Weights of a small GPT-style language model, trained from scratch on English Wikipedia: 9 layers, RMSNorm before and after each block.
Each number is 500 + 50 x the weight over its row's rms, rounded and kept within 0 to 999. Layers, rows and columns count from 0. Numbers have three digits each. The size before them is the row's rms in percent of the matrix's.

# layer 4 attention output (transposed), 128x96, rms 0.154, rows 85-127, columns 0-47
082:513473518437475539564482467503455450514479429526454500430559563536484457548512546474464473499554516357511612447543591507511473530530476447534425
085:527566479541452576529413452482583474498538458518471399443524499525555524465641542512506446533514488453504404462443554445500432504499569503531524
097:522539519529500531507569435476459600506461461483560441457520493572483546424469502547549539534398449481393531477534581542451458589501379494541416
092:492482499551409408433439487517511485621472499578509475502457469495492561452495458478550496463482509454507442479527493569576475537535400534444533
075:523555543432484506540493497595500558616495586420514576524471436445489547510488475467580516535435460559446488542539546569512452534496478490528537
096:518534491642457573446497554540476542448487495530501548554502450514409559418487465543489579567491442561419418467469488535531523436566538537481508
090:440548533549616494571453475585446469334489470490480616485474604502501531538432513548480499521528495529473570481553560490554496484452526467530560
096:470397508508436483565481463442462532537423460461540437493485467582516522470458500453393435506523510482540498507477472543496430551556411516491595
084:381583577582551582472559535545529523447498483488540473608433581529555479493472548495490460503500476449549468502505514505439495463453474481457560
091:432492356474497501576516499509409503556527444489488456477607462497554495432579478474441456436484471498525438519403463467516480450543538483564459
080:451537495495433516544600561497483478524530584523554480560514477546479519465457427483500538507450538400511479514513408490451444540513465508478443
087:515572537489516439482616530539513538551484453509518513492504486510421414503556481427458553458465541425454481569476541529517446546447452568521412
088:579549552531490541478538641495456515575501521534553545497448530527447494499516447552481488492533527519562513449427573405474444562515462423439451
088:640461452516485529535481499472514561488517512558443542574464505477431509486486516387471572511491472494441565491461501469583553522497442504432550
102:504488518462490544450489556530489454421547525564413521583495503400516546464415488540458504449530459456546491460498499399518618469529422519415541
106:425552431504487491550419403495453528461508462534473521559448533605410521481459505467555492561528501594566518520536518592451426410493561521578526
093:525444574461488552528557508517469563506475419398426609470571509514501524517559407457494532488489564427493539463513515504527492579483459496484432
089:490563514549503502522390478447474496517514513488539482422593487482517478419505448541429506462465415467535440458511584573587469472480478544490536
090:613526517450524443403503555510513470549481454508520540589446499532508527621497576493502520475539526521416485425498437463574487540585476499526547
085:410467478450487426482463548573569478480498466399513428637487503466572525520504497548575483522514471514533594483442465382464458485482575389413543
090:456514502447525505514531613509501443438547498448477423499468489455536496484611502473485527453465535469564529558486489478543530463515567498410565
094:490475538398515514459375425520515452458410455492490442464564500500585455421449458447499503577469503510517533525448479436451487456577551568526402
093:520392488517445528542560622438544569361431551454555507507530529554510489429576437458462444510478451478485491480591538525487549518494471457491515
087:553462386488503548460507370433542524437431452495557572560503494459527566427466515438548470556470423455496515517497568439437487564509520509438483
083:443451496484489473540494494483559551554452567562409472478482542481469451505582503506434552543419584401541480521488458488417525557456546419488476
093:465545514455473458435496383495552534466543502503497518438447513504484464449487492452572554622573533468459436462506619473462495551489518522524476
091:500473527571513553459515532497536463481561551568447570483495520478460447418516539665452460541479513543426342532508492502578495487517504516469532
082:414517505553484504447513496544476477482472489504576403525437554529499537513486555510501444525490430575451507473497511428523496427515423619518449
093:460482563521552517423604470456492618525630544476510501504506467494504583440507478553545508500531505538517479674558514552481525530395479542522578
094:463441520568505547511514553469553539520455463492457482553534487578444636462494497490425527470510519525549464529498482461547478561520478532492462
096:512497451582430504490563460555496488514575540466585442492462515517535617485514450515541549570519385477558469495444521472527410574450482528479395
088:513442483514436534534547573561473616508522460523543440485503625456469496428473492656428479470585490491535535518491621521535534557528575476450443
091:473412500497487534453515482443554394453574542443522603437462468470483510546581432466516623511544487525472468542454514539502542513463510510506523
081:484510538472478388431440563582481508531475612517501427485530553543541531481539396514464510510533422483463512548425467420555559480537581502493465
093:455458431486471454515476505426654414494462574590516504507432495449434464488546547497457466529451500512448400490480464492564455528532514518472397
090:422574501591519538477536456463530426608522417482556434555519494430444495591539519540504477444476477455407490544467477503475485474453363608497555
094:540509456495431458477497512508483530508528455520529354376501494547563616492454479468569516525482403560564532459553540513520499528498394455445579
089:456566390530455500531509492566521528415509541405440456495536498535516498582545539549551548411433527486497488474524539402458479532465529508391490
087:413420507497522591597528460470567555500450536459496595525470578558510415491559516417466574523417450531550448501462606427535556537450557461494460
088:506529499454527392476489506454484398452542522517540508505482556416508494532468479495547544558492431501569510519504474409589574489418439556450547
097:580509532467456504449475494418408515456518523467543489444502389480500495535460482579571525546446517530426494475422459531479457513419545415484566
095:530541512473401495542471571545557463503507468495565500459427436499501462466522479417575558510465435526424500583489525505515466470503497567472416
090:541542456447464472480672468489489482598584438517531533404575458535580522542522461472515526469395516523534515520497509533527424460582448412529473
# layer 4 attention value, 128x96, rms 0.18, rows 86-127, columns 0-47
080:493575404546503494476528575491391522605487566485501438439456547506493504493451600442529446404506535507479580487542531545448434430454516479500525
087:483448513449480446496496494556536518469528419560526577497569478420445480533503464515437526435574624477522460527484428453517490495494524556519469
079:577581442572596536514350454529545597559593442466525473463473506491596474517510584507466530530582435481551498533437529476509571427554422475565513
066:536465447518499584507491535527496543388509447583504517449506443522532463614533589548535545529559488556515532555504402541570469496543451506468476
090:459446539518512533488456503507452498434485485507512535525509538520488359475551482453525415528597510479513600622612404470498493473483519397532437
081:520472572418560550474510460540488470530397551523495512483478443451511548447517512573548468497529523473541573460464579559466490461621452547551515
093:512514592508453457453447476526552529529459489552520475541499484513523581560483544484446600499656516525447511501473496402530619467504464555512500
073:465538525459505484418476563524560519474522532464466468504505500543496509354393492480550560579441587469491572485475570504518512531556544494476601
087:500561494552432440546606480561492446569478490474453402416550512556402355632525559470508516503466474458542443505450407452458460550469492415545485
071:524507548491487434520519455451618518433624481511466543485554542510498510552470444450456494580480513487516422532408560400497510579387553446465574
083:458496462551556470406465453520488475480426449449461459578494476450509442553463456476467558449518498509534531488442460435460580468504518470429548
075:477435496460461515391448443546452523506559437489477476503467547447458538620573521521469592565461382471538577459559478492538458537483462438498499
090:423467597535495512459481530464421532530378523483513539499460433551558539510500529509463474555567471571560514476617431557539524478476381472457545
090:534449565430474440481537462503428526483476524454543468518458504483577433451509499606511480552460425588510456529488593586502558482508517518529510
085:502471378491504528522458489417493449542473429605400515575514522485451521479438549511488508493559519528531538510502532485470497550530515518536390
082:497485543466491440514477473577451460487542548515489519532429494522555531538551466521602558511548406602449461438515533497525536495506428531487507
080:502445477522441442538476559497505488473481501551509489453549497456466424512563514462509526481484506454499534508556533478506415557506406481549513
080:465538559428602411521549497486444581511540583543581504443451531507530522466388558591462399461497403514447528460478463508474525554440445527488455
088:451544599448477461527506568470442615500477506550495464425462544520560595490505522542433441468566465484480594467528526560511449478514533452570601
085:455496578577479557432467526450449520492482527488459481543474583453602483429489514449466479502536462494622506401460493491468491440486478514537627
082:531518481483362475610490505443529507509503497508482482504487466560394457521546492497440533438483548532478437505442476451413489449502620528565549
088:394376560536484433584506521454525613541613499462459586505583430536440518491499446505530544513533449539532543465509546511584426551446566448468536
084:480503564447486482550550531424516528465528445465485436538552380503429542474518492554427451463538535573510480463512608589446503468542540602507555
069:485543436436499454550669550553388365516464532424507545519528457470479462542461422475411504552459483549480512529512513480504458596545524525444507
085:526411455471528497565438515566466503444521438537474502498486511459437564473488436485499392497591531536526543516508527504419463454554544486449492
081:549514545490540510551487544525478529487474521496541552484548547468500352400552419455533458568435514391499553481455507473510452523425470523514418
072:580464506506525565500445470524551544463449459504484485493467505549508552499504409477465455452524565521561484528526562579418495518542370521538463
089:513511541535537439515427535525566421423542531509418583505544489472504368506461494551483490436666504440549513434534503430537434464491561448365492
085:547457522507533457484497473451487483536423524517370527485443557516521527537560545532430479487580399580459542506471538452482457525535388489463507
084:542535520541475512511470495532524438467447491560354507437516437461471497524491586504449496405525505479461518530491518483484495421450452404447517
081:525538524489511569478554514536561510523568541531486537582457544486558428579548426495531443463445506478592481491487511527586466520499511443453579
084:523568579514409460462342558464476479391407571500420537484548457461505481496518540457462441520471466507490529442573536505461452491417485484521527
068:554429583527432468545455514421483503529646536502524530416497531462488479499553529491369444508446472501524455462587506545405484525432435492548549
084:503522360521438519547525591469457586507533528431539535496478568453499570509471436467439387580488414429523535516518466557486475541415398492558452
084:540604472543593479336487516509560505468465525453549429507476472533517450529417462459470521455525498467502541567521507461527553514462441471554474
095:459508405539515472556439501540521453506601463583548574443481500520506595523507446612562519468544425471532485496501512564497434457555426529437537
082:478484483527570549388525509480419455502493446531509449501463476518450606456532535498519497481543527433477532553514529569531456480441455425542630
079:450547523449550539548534553578482504437394538529465466567458512465455535500566513458357442496511520514481502486562478594516407565413517463523476
083:476508499517604534479495488413510545442438501521434481530493491477530507393516461531491494468451484498503495579459565549512487467432490443474549
087:444471589500399549533510514514469575397539482495538611477560540501433509443408530492498455393525462516486494544607460465474560427475616419533457
095:418465465617457612466416522512513607519530478536473573505471481498561541560522447509492515401529462557476502446526403477493532506477527390428546
089:466494522541517521461437506539505503499488457507497520487470544469506471637602550549535494439572463435498409498503450370465440426485504527509516
# layer 4 MLP gate, 256x96, rms 0.199, rows 0-65, columns 0-47
100:523608521576541444510478375589538518437559486593452527395500500485467484443528435528555472474520528460443489527476476460414522452586462559494455
103:524399524552496485473476521500506496508465460447538591587521480530435431475580563476466555535393536537522368491502553482472554551493482481540460
098:495548500552500474490490575624493510528459433509422547459460540428471565492452477555557478414372488458478482620444402524565511400483526460529477
092:412574520527421542519469551553547545520413459495497558414583497530523565468551569448499456511542514514582528545477482585576455466417489513541454
106:510480488469397517505470516574528503460484505433491579487485461536441482481377563440450426497524570455532449497501466471491441507421440514601595
098:421510457560543468482549594428419508487418463487573501450456525415566464463430475525477489521461508491500494583505473503484484456513514540482495
100:606567496404525503475504462550569560510466533501424585452490471558431551488521555539476515516516438554504508596526471463525553517477547514621499
099:561528530467464485566423447504497527474606466447512583545400462551447500490451437548435412442399453500523504503513510520404493510513475473550460
102:475504546452561455419466438499521522420481453507471582543511425472524421420541564464492464505451494597529544552519506448458506503494534594527481
099:554588438481572530573458495457490424497531456532473482545524512508446456476473486447541535415397469455389478474531435453489497431438526483525440
104:510518553465541424484575432609517456531418408570460482395415484487595495464573474570519524455476552495443474476544495526380546426490542575500510
098:481506552509515483477476495552475558487524526466540518489527534496483437463492545382482614472543521515478452529555451612451528508579492519421483
089:527472442532530471372440482523503489461461439580502517460484556406491440429476470454470501483522577520545516598504502541559544582564471495482446
094:448511547484505475578522501481496508536484537473501597472539580520428546441470514432565516492387520454486501473558495482383573515428512525567470
095:527524598450562561518483500567618541542482475496551364515513542337560454434565519509405505506515567488497436513424535440508457475555557416406515
103:577550449487549529499531611536452538498567493489535444480530448428460419434454420447429552489478462485476403549487475448449460466489462504602524
089:440549491547428638475499491498522495450521462546523487562495501530399453549510408542457519509487521447493484444573418452588617516547526497543493
101:493445451526508491546427493455524539487475428434537542553523500464476596502534498438507542480492583549501460556552562586492580553510531545572547
093:484495479576469505401444572455535439457548448532510439471481536514361512485524518473557510554502464424500426485407451517418614499528520513522582
095:566384491522499537519457493515457477617576527548509482462430479429469489474421439463544523514522464482493489487519546497495427573452521406608538
094:521422522581524510468538566445478452546540548507545494595458561507528495621567565501627521496464448452458445534495500584495460501565555545442558
097:442597509477597520426553490559500471553497501461515562480453491490516496591482533600559552556406590389600505550513416510542482464521438491477574
101:532473533413405522597361498645524492487507461527408521463477563474528520505508532535501525443568460455552479468475464495529468530590516483585519
098:467425546451467627627533452441574497473503432484512534415567443455473510486504461457512479452481557508492380536439548541487465511533438503504527
106:488443456497577534480557488597523529477530486523544448481549564487522444517556439483485502510489437529504546484521486646455471504535463483465503
105:482507505461464431471428531471533540555420420508562539520591447447477460451445568490428416510506556525524466548517487455466463528453559494531479
097:519440542430513446520537514535511515458458472411544500417521392453560462498414492484541522427497543465496505503513465566435347424467504472474544
103:506462503580528436502594527596462537520457511475470535460441551392509541523588535530433469450585505607476417478536575492467524501531492522501491
105:543498540447447515498501463527513409469417556508468508464398511560426431491483456539465484549596577530521515539546518576490507469496550524417443
109:579449464472515434517455481550460442506412486463465543580546548528537444532574522468518533451491546499505453576447490517410580511520431369528511
096:480534580480483513514525554567520509483476514428542465546444460430496504521525594661510512515443530517590507429546504453481451514474567480498525
106:475439530564456422522534489520445536503525468452535494620572414446505507552451549592492461501485500464464525454486370539501547463520502552527455
099:520542415436552432490528522581545455519528491592552524475409520535492418481533496502468482548544433593515428554509527620518457523491509505489551
104:474458437590527466537577562564589539591504466501440527568543570542445603493459522415420526458490461497513479502534499489603526506495505446536522
095:547594465484425469492536494563429492474568564507473481454526480503517431550547508416526582494389565500412557508460503483578455479429543438452511
098:511622466481520484613471450437548556517528560564558538456548542548414444460453516531476526522466521510376469516445527596552508460423454542561506
097:482501556454437464494469555517564560498480545428506508558494584551512443510443523545583449476475511481519512432578509484572555481541501464430510
095:466528525500460440479517406459474521497488506510545527488429559586407463461517418471475447480401460453373490426435437501497451508461440421525414
095:468519536443446530507524531525452484591472498452488514480471564449543485550567519441498586458442496509461611555419528502544400413595503437485424
096:515444516435488543476451588500487573457437455490445579482454557443463504461387535532428468442590529492494502527456422495511565514537482436516391
092:487496533487495495443545518502495426609459521560435482508533518480480524394495451465383499412470441433482503543449588513405498485476561501476407
104:564551420507509464569471454634459402485557531485440446495504545569525488463517536554577491514457413543509462559426475581539566442534450502427531
096:482491549502521453592557505509500433554406484508460555616450486498506468535417552474533497462484527520487449572474520549434456544352553505559580
097:458447485540544457509561459509459479599549550486574531507637429500476490492384591439520502505547497415407438460477536494474538505588534503524500
096:531490523409559486455452456421579491493456435492474534447403444518586494497529512471470515479423523461463451507532517614487470547494547486399398
099:440575481454561592505488559473524515573516475515482464560515511409511421410466525495506461557505435495550499518500463452532508536492432469482387
102:441540472451493518446563442556438467542465594468520493508512493491514484488515526517498532469585479502432473399526521510435508521463494621465486
092:461529543507393513461442408515586404553503479406509521444449461554529495542451450488565614434531449503421517457473580488569416554477508473458445
103:477463425464557442505494518463485467507472551455565459515438478595499522540490490414491464451578483509500424545468445545469532430524512450503372
104:379474483451469574506520551628539374471508516520548482471480511552450566430526479509507488530520458505546516467529565484562474562485498543451504
112:535561392507490545455622435539502430501406445452478565440585462564493485500485552482558546553519529647528498472544481490504514462379484480517386
093:539581510473562556585419524507541512452515505522556457435544517501514396561508473468488571549570560466407557530455480500529452495620521511483483
103:572440348480451536509434481423555493517561426511545560461541508472474492508511438476598529538467569467518474473534590478503529449488493442518422
094:507590498481455509466464527540463472484589569460488433510409439472520509511553526541447565415504461524465525446532475548508452486400521500515518
104:406506484542537561484374535461506472421478493568557492457573474415489431472564497513481470540437462553551537530451434477518564478534530521488459
094:527585388565526459543556559433589436480507431417485435421547620433446468471501523476401562458507488469516438480548462514526455494453444515525467
094:446452517436457494492578363499410518534474482525443633615457509523538590482519452482449544412462546539505472586402486416468437518530468498496435
125:626528590527475491417483465486585522545481581560424451539466476460462527525498479365438588561461474496519514559481472503432559522527549565502411
110:422533597475521499573547583549550494485472502550533439531514527530485390391499523545490485513520549459544489494486526484461528495462576597478522
100:504517608444482501456489423533442535505459509573491468463445544495526548508497517485584437541486549589483524571398471446519483534491559524473527
097:516580528469596479471524475514596441495439466594466428510523519506489470527487456517540530417471461512522516453439556458387481504455486503421519
095:544521464561550528440500523635495477540488460521521515531500504434488444526530509503460403551547466448459591511447458499538476501417439467600496
087:534502527480462545530482630575452486410482549476459552466601494458485515507498467464503484537440580452445429396522487441527505542427573450453387
096:481408547422516501504452417628458480449473519517517527531392515528568522451400534542504527512464572518523476476628504556452477481494442542488535
089:472528522492498460498515546530509477513501538544521374455517534520500397501521518480434493552454473546489553478446464488482515366535510570397508
093:483445475435390474582470544541390429520533544494507413550520556511514445436484479571543436553530461515482518567504519483519541514497475536412494
# layer 4 MLP up, 256x96, rms 0.193, rows 0-65, columns 0-47
089:450414513479509479601548529533530560450470496503554542553480503467474426531524508535490606449579531535421565431517576444474458541608589555530541
109:515502470536554496445420524439449541517424568492469505529460505449452510509458476425528523610554465481583551511436503545481518602548533512515497
101:461578489552533382572552488471563493440534504537472586511410490540555595505534432508542432568583488506400511570435524477446476496444505543513471
094:545479436489539551580557482574457374562515467487456463558476579518484452437475530527473506449439533468507590489511631433501540441468478478493454
100:552511499478502476558537568414559562527534422562511574435533478430463590495550527451461491517534528521479596478485524539526511416359496417528465
106:506505493406508492472484508518551554437561474513484633514602471549419356518543458487459488494464568469486506519484501504442545592581518554471611
102:501518498365459477450467451572566510557425536550501533553436524578629575540530444525449600383463502454459525527553541536392490475589418483515487
086:515527563548433443603473438523559580580521499405456495581473517516542458503583571513512463528478473537404476518456496458460554563423552469488473
104:444520522539465491520427495494495471424521502544568568495461483455446431479428494536534543420464440476472481498559421498445585496526540467428461
102:523543532510536521508491445597479633542566440601422485545549583552651534562520492516595558491477546479406424487501545541396483568511566459485550
085:563502595446486441495534603468497420459539525459441477520477428527500448486457451571411559564499438575473460498606553559521480532546467474542465
105:432475514502389586498496474491522556513439636533577508471533538582341570567528471529394475476529565509528521561556547488513500518531468555458477
099:436428530507467585516568490497503507492528438573579429550527480543480483561460497529499616459485522471516477479526490521446512434565533548517542
098:449388516496646494494480543500505565571530469481551503482496431452513544550573479461537492437508471450448408586516414465482436510504600464471462
090:532540510488521543468551496555521518478461489543493530494502502524502509426473442544398591522536485489471543558503441447453387504567511551547562
101:527492536524501574534527435525518401511442583523549522609438516511494436507541533542445456536579534488524540488518548483535461469419416545522473
091:531391551501448452536444445418471540577458493384476448574493411522447414485556626469449510581502538441496512576584467529502479499489456538592518
099:515552516470554454545530485499541478420445467426530511534509485511490461490510387530470543500365558532485569456499447520499486568558468501544391
096:559519516431514554492448577572532434512491452565496514457524484523489514543464450615524528472515539534474422498452468513487440542461402355462475
113:546503523497463517494491635352434521518501479512468360467605487509522516492502505446538482511480500460568446550465546458510513484463487434501482
091:546513462434346503351531466485500517455471575470499485564502502564566554500512528604446539467442436535488469509470537446582509543602536479451572
099:528535487558487516529419482470488522472473578511505634421491485501608512570539510539517489426634503424446481511632439523517492473445510466473525
100:459548527557543503443478525557478549492451525520623512537516608591524441583526526492497497488475473492549446383473449476533468482482534554435519
106:460479401500503427485479522514564507563554524541457565568460483490424489495473601493439541449564540507478452480580561491563465574482580492516568
090:541501462513504419473482540493536552498459422426549477522426483483458491504481505515574482473437393546499520407402574604545514539538538489402486
109:504515515407529531479459500471465584508528521579592505458517524579476429487523441493448513577566440535490476558421500467586627438471559487469546
102:543549501453527492500537529429439503483431593502490496446517504522488474466480632482631504599563379560483499485402525482492460483406411466461477
107:554525469486625493458462469539478563499479475491446507557477468566523423538526479622454490451450474504492517411523571570425563492518567602483501
099:511408462572524573563500511607453496459537492418445603497454547468411467491354501476491544525468423503512497468470399531568522517431418536594539
099:514438547493510523393551486525443581494455476395481495504445554465524581494575370454527478514588410506508443519471551571573554529556434504462477
112:460453559483574481577473447520497458606388426519491404427557567518498461477419525487513544457506477471485516550495450483434520478438513543521417
109:453490466523488485466462465465435482427481525470515443480521527495450459439442531507534514575483591518536571590611458547485531538481457479505394
091:497553511426515522490552556479487438454566544458576521532522447526466518537447478458457407485509506589373474436604469395559470532328487450493503
098:434462479440512535520507451534501579519501478441581488432620470449568538465454442461538548490441623538433448500520531496449480461557475577599494
096:564555601535377456419553521492495522505372443526520555490481497528525486538510558436585470545528540579506544482446460465523544545513516458644545
099:440507430536448529532466521589459434451507546489462430484474457517524470588434482556474454464580584462486409441582437482424477527507492517462437
099:558468441513510467359477459481510461468515541555507571615529503550566510455395460501470469475487449546467569549544547568531537498467518509416544
087:556595473537458516534449504485598422446461493483542523444500531414490592500569435476554524561571526567574484459518606462436534456501484504572476
099:499458470533453539527513619523528514478440484499545547464408516424478491561496460510457432566423482537551475567517602541571452465481491528551402
097:475435484442524570452443585502482564497511437468520601544444494454543566447590564451439558505510576517611520496517488519611571425509469565506454
095:500436567573554546520484561525497448556527454423416616600528497476584582528567520530468573420433535469537465557477521552607542541481529578469487
103:504480533401477494493460553551506606468454460528526393485471489578493476558561526478591503436511434527388528537498481513567420558446551376523418
103:550446392489494394496542538491537509547529444463442512492486597466529497558513495468560506542506613418552440452513557458462536443468443603557512
101:514549460491459494452454461556429573545493546500457468480490427528488548488465491587475458480410526580595545441480439551595463486542464505510484
098:447416420515516598564427539520498460496540563515530498522456526560478478578510443462462500520480424451495523469566496514498547545407580490533444
100:522503504478507563472603536389515465533453645391493497475574588504542429527458425530561582542548408437464522536502578523448497436482464554572502
095:454545447488499478492501494464501618560587552489594511490423564537547511502525514493488518375537501441562564474512499573417466513538548557491504
098:419551492431432410478518488487401394552465529586518491550411533434493528502456404423436503459422449625487468496488497576494483474452440511530562
103:409419535549457525550518525485573496484541407565524509458447466429584549543520525558535441469485571468506537533389435449379462455530546553517482
093:572503530577513452500533441489496501460560479530504471522501580401443476511499438466510505482490565450447442432405507539446492508496484463562514
116:486447524416469470443412404448525406494510519630532408506533481562541406490427522431535567530501438524533507508502493426453508479463498513469483
096:528545478556538519596511581557525490564526523559498471508479532445525552417580421535433581570479433353520519495472498590509475492546535438544501
104:492446387640505510495477485504527403513484570482526598498540475519579456517588574525512527396522465419572442536521564555529477525458482595412587
091:538617585478528486516467519547551424505542504496429604521447427423622511483532432559350597497534522510404461475514563477453550514469527533531486
102:357510538418499500437487445480522552484469491514502613490579421551503466470531556453580512515500588445535510480448536539539554474520491556465442
108:478483530460520508553536549426547555613538507525456453599453503447482509564517518556536455395536454516523452443466497540580522448533528494466524
098:504467499446510419413540488501536438470486484500532465457505477456538453540494502470517437519470441521520467404507511433586554419531396502499425
115:458515557486484373475509540488521499527458510481455477458442441509433532387512512526525524479611439528544565466598561558542483459430527541515539
111:544439560464493449482435506572575466475532527597435446485590485571447433494527404436460544494449537476504480504543483523469483441468532487484479
104:528541481507501394385477524534512518483452472535443491509496574463531399662501514529476473521471518460456410476556502526529580474489471508469495
089:469517519531476457437532474543535416446492487517542475474519404507480525453504493484391512491498516474506465516467471561459477378500563564581529
097:461524513497458491505480422525510406432439525470525452514515415406570488468449524659493502498545438467475529555453481541477484517539458540539415
096:499478494494603458535495589509518456500509493427410543464518508484510417479595478587456464392506499398463511498530561471572513602485528445500452
108:507492481490499512495510445538429484466499394451457486482510515458465564454413537504496628444495519505497546502468495530466447490574498465541572
096:557497529565491486531395485525524488586517564472597402549438518533488408533512533490548479426494442450515478530511607527505581475483471536567443
105:549468481425460447439594527464508499501545510542426467498487447532543537402415426567480513523498509406436470481490523520594515579487464602486426
# layer 4 MLP down (transposed), 256x96, rms 0.181, rows 0-64, columns 0-47
104:512400448511521500502474527380514495561422490533542449478495484539518562467436553511526561611436568497531510521449433563553514495432535461402433
118:467570487388458581473487488433428467494615448466584498525562532538505515498478521491472469378470552505483506542430482468453552376460661480562454
108:540563531472567490431455442477498522488541458565463416566484557520488478502625449510462422552477551499389432602532478496519517445498458392452486
115:486487391510527498483486478546519532469543508475551503527482565491563531551569489492564482532433651519500606596438468544564487469503533485432503
112:491525515520538522465417415516435500526512428546493436525423532523600482479544529437549566429534427477448517500475534556581469537469536395468480
110:526528480569451451463424480524520494509624527528467537479643479527406515629504496488495488482548511404533488534479514523548472425556502483425458
102:501503391584524522589549540469516564469396552476505478461463380498462495554409535491487443447501437500481408509508457388463525503462507488560482
095:464512504561440504430580511447489511517493522484556527421485474465577525503490420487457437378513571464514533503480405582582423457577350529420422
103:538498531455493511478562481522511538660462498468538462573487482500426431521526508485533499543425493599530506537475514489456483513482360549444494
100:503525522412444506522510513462550499516525532469548535562462488411460497553462411585453498552521505460596445437406495498473550484545517545540611
091:472440456465483515546474422502550486458486505552591416488480536547468521468506486489522504466513458452451427606497539487522527530463527393433556
102:544387456537522450498530519455419537517547537488444460470587419456567494455497450614469562519491503496538529522450445480520516502415511472566512
102:604466517481551471608500538479563431462396540528430579458469513466542609430563416595466553469491511501552572412544547500505521519402483472442533
099:494560471540494463560586532520478440569579460448553523559519517496386506504553486493542494446369501489527505550498472483455560358548459510483427
087:436471467519486455485493403455394451423569512483428524453497471541462521589476559349573466481435525454470536435528484584495608504505464453572511
091:512519518480500456391567473523526577522610513528436484457566491446569574491538512574599451518439468510545504582457553584465450550510489556403539
090:494535433537510561417526484551585476450496487547495558470477535486503510504481375593586527460452452510525491434540546475448489579475448452423484
100:508521500538543598420518526465538531539478504514499485464414589577491374474453560518509560561551507374419524522529542436491496474370526479476459
104:526501450438500412532555443455521526515436445451490448525525528502502556487471508465468378376447598507509580522535571524476554472528522572471546
116:537463546499470471528483512540379525502467533579533486472449476497491372524464552515455429466561524582559576556466501412537438567538450416518516
098:462526567525466532517616483464506527461551470530490584393548452510507399468469503551417512490547558495564505462486502450458426556436493564542506
099:502453487399497414530537505443400497558470466452532500463453577529440520505408454494511521456556448556539540457494471552529475531519507527566406
096:521539477442504476452487457445542409536511465460384535500499527480503559430524545427581454494461453526463524553440564491536579471482432451500494
104:509550519522505450468572549495526482429509550526550451444513600497506514540505455527571521545460476544442571465589325374590556491436476548490430
099:556641547437532499550517535482441426510514469479413485546516450387432514482506498413470538536459637504504533552414455424493488489444525502568519
105:415515464542508456465568483475548530498518398451529436613530513430541513600633545536523448479423544516518527483492522490455425466480450542487549
094:426474532474566553510520451565601557535551509547507512576551545429480498480553502415456524492525508562571496451512504532529551499498518474490501
096:535497494447434605484455426466437454544557478573558542533578505537469462444406518436431512563471498467513490481498516533516409506478484527584603
093:473531441373450551464506499476498504449477499476453548426499557553482486581523492609512402628516566465480460547485526500469462523475541540478418
106:487463532511548412525495514537373415500368551463531481562594514534484474518508494513374586532526529489511522561524503440407533504483467397598540
082:545559481516418493505541545517487492492543537469489542512458492456521526550548494512509492546564444504529441614625446480446461572535566538471540
107:504475488513542490462547504506486517557554519469387554489549441421524447424509505582502423525472481446513468469504374471496410495526549444446509
100:610429483523516484500448529430436494617394513526462506482506481472520440564477511467509630454455491472502523592472513457519542374608517547464466
101:435507598605388503627492504490619459517447473498485518513539539495545523564509524468525508463489519585547530538457473503569446561468550415447495
106:448377493571566466537522529396570453477437469398508497503494504470479524437431485469500463500551393475545455512489491486530534546468481496513479
107:487504494472546586484488403485489565529684561478462587545494505510409539520458436484513483600474511513505393527465505553522505457490463599536466
095:568513516536442489499485392470444456491526534587484520400455444484468506518563561460556612485465526572460484481452490490464466487472488478569446
095:509426518484494441447468509560473506511527485476495510512506437538496539560418483364445537446416549441484578525554522517498588551431495436392500
098:438526541487528521457441414552476583461542443547534440516466442599511514446479480559525500418557364374447493472522523413499485476520546479509607
096:519474491592500482573524512547514407529565499540534378500557482448475465526477498417511513354557415447504565537469524522435437491518502495492461
085:524509477477437434472472551395510522510455541575561459517494479475410497470485487523504449559506462533475603525527531418408360447454475457440441
110:554510552566443445508564533502527473510580445504530519502580536464453545522495530563514444673554554564517541561521501572439542545505443560435505
108:467486509456504568518394464537420494564497572457471540492486531458542492541509474543548498577448486499575500488551603511482422476496425517529508
096:487468472450496469531607493481526419468449542512494387539478475539432458477575485473495488494572514419436461473510485440453507490517464461493605
085:551558495500475511457456497466563507492497457517488511494549555522572519451575497493499443524529574521482527564519516482527458503639465550435496
099:500455428475519487433513523536512438495570430571530473506535474467429501488468504477502449325509429458471448431506439339532501480476412423443412
107:487445482521469457587575506513450555450491467484531478504454514444428596441457517458410479548565473484548522511476498423491444517581562486428525
097:526449559547504476501584467513569500470473475473415537431485489528546530493540533419489533540559554472500646456457551494509515555450516459427448
092:613549556535519543453478396501515482493465482573500512575552482527548476452477482488523628526485518482535488459546511505536473532483522444460467
090:400468485504505501468526545507495423475479487465495534464513477534513570471526467606511479524555522606592541501557580531486495499406556582525464
110:482433448482554446517554457534505552456520500518478523492493484480510481519476488670543457517583498579543532565507440557523463528463539525493623
090:492456487482489473408506447480483459498466461431495531537484499582546522511498603414482446483463446608466452494441400481408510532407439484473451
107:506463523469519525517531586525547502449461646526531439457473434462488443507520527582517521553434559634539435492515478420457506598406455480549600
087:482475429435561464463506479491555519488472422551574481450460585464562440447444494433431441510494506486536411555490443497515480478544487548496475
103:540421526598581451409509435465444429528507561391456395539538545486526412552406523527483494548435444571509511502506482504447548558532491565555543
106:545518513414459471497535496532461412443423496515508497497568522516541401463413518443468533580468508446456520489524577477419541530514513480563463
095:510505480522456478649531530500471505506452503556569567462500600543394539537541455549476554510530519526522617467432577515444507510503590557575583
095:488491459575534448545548516511510480468507495491560403547492502475525451460461499608453391503542486503600488573485498472467500500555551506528538
107:528617498521482498432528448420529567566454447492507572511473474525487566540477559586577467518458515468502471517516458389528475520469468408512544
111:511554590557439548518530557597479506536463518429527511421564469403516472501477460423500485487593528473562589468538410513429413547520478503523431
095:530519443492642533533529429481530544537430450583455510415539507544488412537520509574611553501489455569446537432462518445506513576524429550413469
098:588461479471607497504486492517526583495517543548478496565530565456418430475534474442466433505465531604525546539506498478559472490501517388542546
108:523464419548587493512426549529540472508540502491433518496432447460450450480549536511552573473493423567505602552523530444528556491502461508452449
110:506588513495497504575559547442532494543522500490609498529534521598453421500433393559500546478518487473484512466579560478454484500444582510410429
083:555477462526497532477552518516484486443511527503368577560507539421472574515508497526528493468512500523514494459532434540571429545474531486521497